config.yaml
vocab_size: 8192
init_std_down: 0.0
grad_clip: 1.0
decay_shape: "linear"
Each number is 500 + 50 x the weight over its row's rms, rounded and kept within 0 to 999. Layers, rows and columns count from 0. Numbers have three digits each. The size before them is the row's rms in percent of the matrix's.

# layer 5 attention query, 64x64, rms 0.172, rows 0-63, columns 0-63
089:487444550494513450566514519549526426486586477459473474565501527457404546538478469462433478438585476482541560541486602542400482571539432507503471507564435561539412545565451453470411555472527501
073:469472554464496533541573499499506507551486428417524476570466493489539602460521634450588417501534464498487451527473435404528432603424451532461561478531522465481472503509398557524509476548529543
100:559451511483527534498558509452502541570552583519338477510488409531424550482425549463472521494492415501562499514475543615488452520529490539473495407530422547504441557489494474446574489467463430
088:516509521527527488537553469461508454503511537453537538528534476505373467498491419465502505498625538508506502423457392330453581429521518527483526589534517509548516543523495588507482437532494572
105:408541483561453490442491432483515495472498490530647472525491553484439410470529511530507415468561517502541474401518497358469473477505513462519516480587544576469539472617548528510459558490515543
085:459591462568476477555550523470441630436399410487466571488443554467540511532483529502518515526557511615433442467578556522566486489546483476447522514488449448453524496425480426494474522549449453
088:557607609446483480550479557561427583370481507417467458442475504491549484528469450426553476496501506572436476488558502529525561463512510496507603448426477464500513505493500423503524505532397530
093:379500545372476446454462527497500539601505486507506527534524536498593371532529521471499523457507511538499482414535492457487474526559559506557509546446598428450483522555516442444443450470451580
093:530493563472507502540549531393384545461518526479494539455491511416518547567415423529519483578522439596526516563571491563511464534401494572500511516433450550450518548409545546541557525454473508
082:522481500527570402529511517525580445544430511467572488440505476517475456450475563388507504460472507404507622581500573479423494514516539483554457480509371531482484511534558608492495535537475449
099:500445430497492551487548416578503479449496509450564454533504499447456495484479559489513497485515554550556457481475519544601513586411400509426523479520542554589504507548464330561545444512484518
106:537496577437523460492562490440434555406542514528473509517471525440541464559555409518475449500574536645530513431578537514483473534513501525508446558416610502491481524465495376490480468470453519
087:511461467523432502494578508544478427580492480499606492429436600584472467437574481575541414472557491500497620479519439449492538515559531474505481437504551515572519434409442457468477467525497469
095:507534624521492490418544479563383611471473504491502560531424532482530457506481472516546575414553488566472427530497480507474511515536527529519500526444577378446475490538476373520490514547450508
101:541499522546433593504419522514484442516521575525512513396517434531591478554482499556523485573599445368513489544508380435492546555473506514476477531538538490485446446442445526481427523470499563
112:508480507530473537548414526515529470451435542477465519608535529528449559427536479484533552432577541436388553515496526521496536498590449547563460443508590503426507542365516552518428476512447488
089:572538434530451523599463578490465522524509544467532460425405489516530566527591500549391548581455461430474448520498582504537496482511481493532572515471554449505488480544531513438568410468605462
098:464503444425483390494523488516539422516543555502497563364579480530521533466496500514468534494448438537439439558518488530520466460563455565600531486542490488504450531516478657473457592473510461
093:495486501428542563547507433513481551544454519535547553501483510485528529577430534473496436424470424514539522519478544579486438462582538508530546489509572512393519478530548405453457553323471506
095:452496565470447574473543490399484479457550499562440534516421484595539547508572465497465596580403533529574427491561472536515479583448506497477458569532536479475552467404441576453494503505469524
099:477500422529537486516474460426516564481515465480514504487521443570437477542531485505470495540536615429529533386489590473475456483529580485552515582553474376498573570603436475418479505491462522
118:501474528523440493496374430350384541489537486471542565491544502425567509492474584428480549530577561566439475550496492505426484471512531528508517423442571500508546494537473468518487500475453577
097:500531524385512560439436473505475569503461523450557578590489499564472477490604396508459480442444474427483464468416569606496489483467549503476552465498462576536476472445456444588493480509557483
097:580481517523493569445455566412537467482446500477507491491434461422499507519442452542543421553504512481517431499548607560486466390381447569452489548563479534448509565489592514550526500577516506
110:488465570519538520526447497472482496483556556397432592572520561478493508424486443524484525489467374536511493437439497501447540571485538527483468525545524468464452534423524512563654423469420515
096:454514543479505535453482543440485479600516508481493549515505514605505528475527485438429510480465394575435599581465531501504498527413480585513412563427560460482446598555535440492464519482568547
105:621536496478507489472583405622523548588481555485515448577513486502460467469573431470519485473440546515467562517546529512458496420492438462487450607452555421454420490464540528492525450552485522
118:530467422455549470457496425445488465569548525564510459454454547532486590487464428467545445443508448560494414403420510522541558461598581572550541496531551502598489559520446539499520550516537466
094:490465459474435523442574404454492477578544487583528517482513649576520525542508462518463480507577533478465571527493545418524415478513439487584540475447439453468446469537549396499488496467551447
095:545520376435477548464556517479434523621508452447582519573550582482439483513456589454497545486473485511505431473536455521599532492467450459422441407556546496483574507513467439467517530525531515
107:475572426476560485553476590426534502567435426559439587486521439442546421521619542451481488413539498473533467463496433529499529425560623470495524516518468479504430439517467516530499504555485492
098:586511463409533470543499486445494505473499471522467493462492419494529538405553406589467399535543525503483564464444552374611492518446502530524534503582501529575481477499583585495464521461539519
083:535460482554525503366552459564415565543488427502468539449534496503518506466459513522511534543402539451489507535608443400515575538543533476589535474491435465467603492478510567516460469521425448
085:497464561455493386505457440452591471480420478502535544441408551486540458563435560457562552502393488469606535552536476531529570519569406513555489483551469482567499560548486477529487481466472455
086:488502502441437416519520475507533554517379371513547624469393484510561442551498521505457504489506536497577530514533474463498503523531503489585397514566492474432480504469547524575535427434501564
078:445478532487546626566496530509544525447504491448590413493602536437521508507485565520546513487503426470435584519433513488560444541477417459473459372459579536502532524493504431460468515500521419
093:530479544531550578475535512533475445433481616475573495469550573521470573422521494462502494489535464502500528504480508424484436419499527428462583410462565526545547444542371590518474474456572528
095:472468519499597568458491571477495487541572545441475407535618489462455456516459468518479477579437502531580517499502526531523551485356434501401535523446536510548453493541464427436575499454474476
092:542533488484475533550589477522561462451400533535477552423521551566478572514462472484601529513376479557507573444455407499414519524493465457496481431575492464556561479546425528544492499468554561
095:520562503550622586528476555500506407509497508460523418476611549503510505490503502539498437445433465493548595527451403531568489460464425451441587472472510489573489515511433439454512533458459433
103:592517520469425502488613491453503473489551536497498556463428492481550530481480429417455394410409498476561412516496577553533515526434549550507540493478536536497475531619498446488510590561487487
092:445535501434445470496496402511444572516502454487526505489383481381586458500463477469602463486577536536446480456651469494497545497492492548541496528482537483539502524527599400486497477484480558
104:569480449561518489452567472560521510618451575484531443482414508505525501423527469408537414447470464461492510484545495545465552364503506481563545508470514511600543486489518514521546571598504426
114:473423567489479519565526540512459481473595404499527452485414436447436464417462546536494494588530502525554441536490454464489505598510543554543420461535524410576555501393503436531464467530489542
092:540469529487471587509530585521559402511474547550441432446556432581487467518456550561453472439455473496520532441354504589515488503479423492496569403563481520518481472583506570458486504506532493
097:492560538510447505450561474537454553482463504493591451455433450484502456519496532515566579469597540576511470528451387445534511628513496529488491563538565495464500453475512387480501377480503562
109:495511576493507493409529497456507443496431537446542504501593482476493405554476497504528551354419400455579591555481432515497488541531529549569511547469544519505534423451451575482499547444472486
106:477477452431523420440473499435548516458502574467522481403541573501543515550487528506460581520528512561561549403508424415439507476527471609463465566525480475567559526513448527358515505465520489
110:494472469485560532487392529512529571531530467582526470443547529547482515481559496473551455400578438438498435382459449560512497549471443550451489454525573432525465445498506473565553506552460617
104:558382575617449580519494529462439579460473547447549501578490508498537493476445467521507636464540490443457474496503524502477520532447420502432468479462527529489526511480519445517380540571455555
106:507423484497498566513433420533433417503449488510453585463527539558391470482532477533417540406461499494551538582388477503503558510518577517516567532606489458476525491558470526461530586481524457
114:495543553500496417494515497588505457528459440493519459396483503524525472526385593484484448534428459488550520379616500458570559563501517425466474556455493468532500508521512503472483527615586507
115:547471526467415479534430579472408547626541431532382513477460469484549557451513458533527470446447470550453492529476474473501505538590524504509484437580474522535492563452438528495550510491620433
111:439452430484468457483505484520526502572538482528466497534488609508569515570407514456484485503573580439517467595556484528531518440570482512550359591374504464535481461487490432490516522470500556
103:482571480529466543520474540505538533566480465445440581421569448514470516592472498475475538618498501480441475503468553566480530512526583425428546533555454411461491443514462548564357492532544500
106:539432474509428469476462431564514530586569561489528512507491472391487440447465455481476429597508487511542441531545450540431530520500539493546460571575552541520505496525569413458491407439429589
112:443540555517563417505510546481461420457430580489505605481506463499437529398521542462514542490444557539434377547426527590501554485402527522500485501517434509538491477525580502456561538530529447
106:560552560522538540338477470545450481550570603537477460417486403437524547447499474548457477501476550397511581509486524461521447462461469563470527485533472559454455478558510555532505570521457525
108:493548575583546517484499548456529481549521472505544418501456556458496469505499522577567477476556411537482616560538441494381542595439464508431457491475442426434560560489493432553538541476481526
109:491484469428487588461521490434448579435480489496488504495474490532556546476516580486500483462521428537465491536585426531468562472580501560562533437543527539474506510472405436565437483379400596
111:523519577511504445500541480440574453462553567526577490475501435553439478555461473560396438526654417552478431574502481450554462498539478481404542499465467500538494442481543529465455545468561518
109:566434546506490515409545512463433388517511468480460486566546562394474446506531496454523506480646544474499524454480485514473500456500470501429526445517551533518440417532482563595571553567469429
107:488548443489426418462489490494402564479452525558481567487511538501413467497616511459484416594502545481562514496449475497543488575535411470538486507460477548500560526507552546520451595441447612
108:527485493444578417486573400449579460541471426501560506518488472509533442474594432522461502458486461586396451506568549514524511524481534432557541518553525509614419507496463515422475555534436511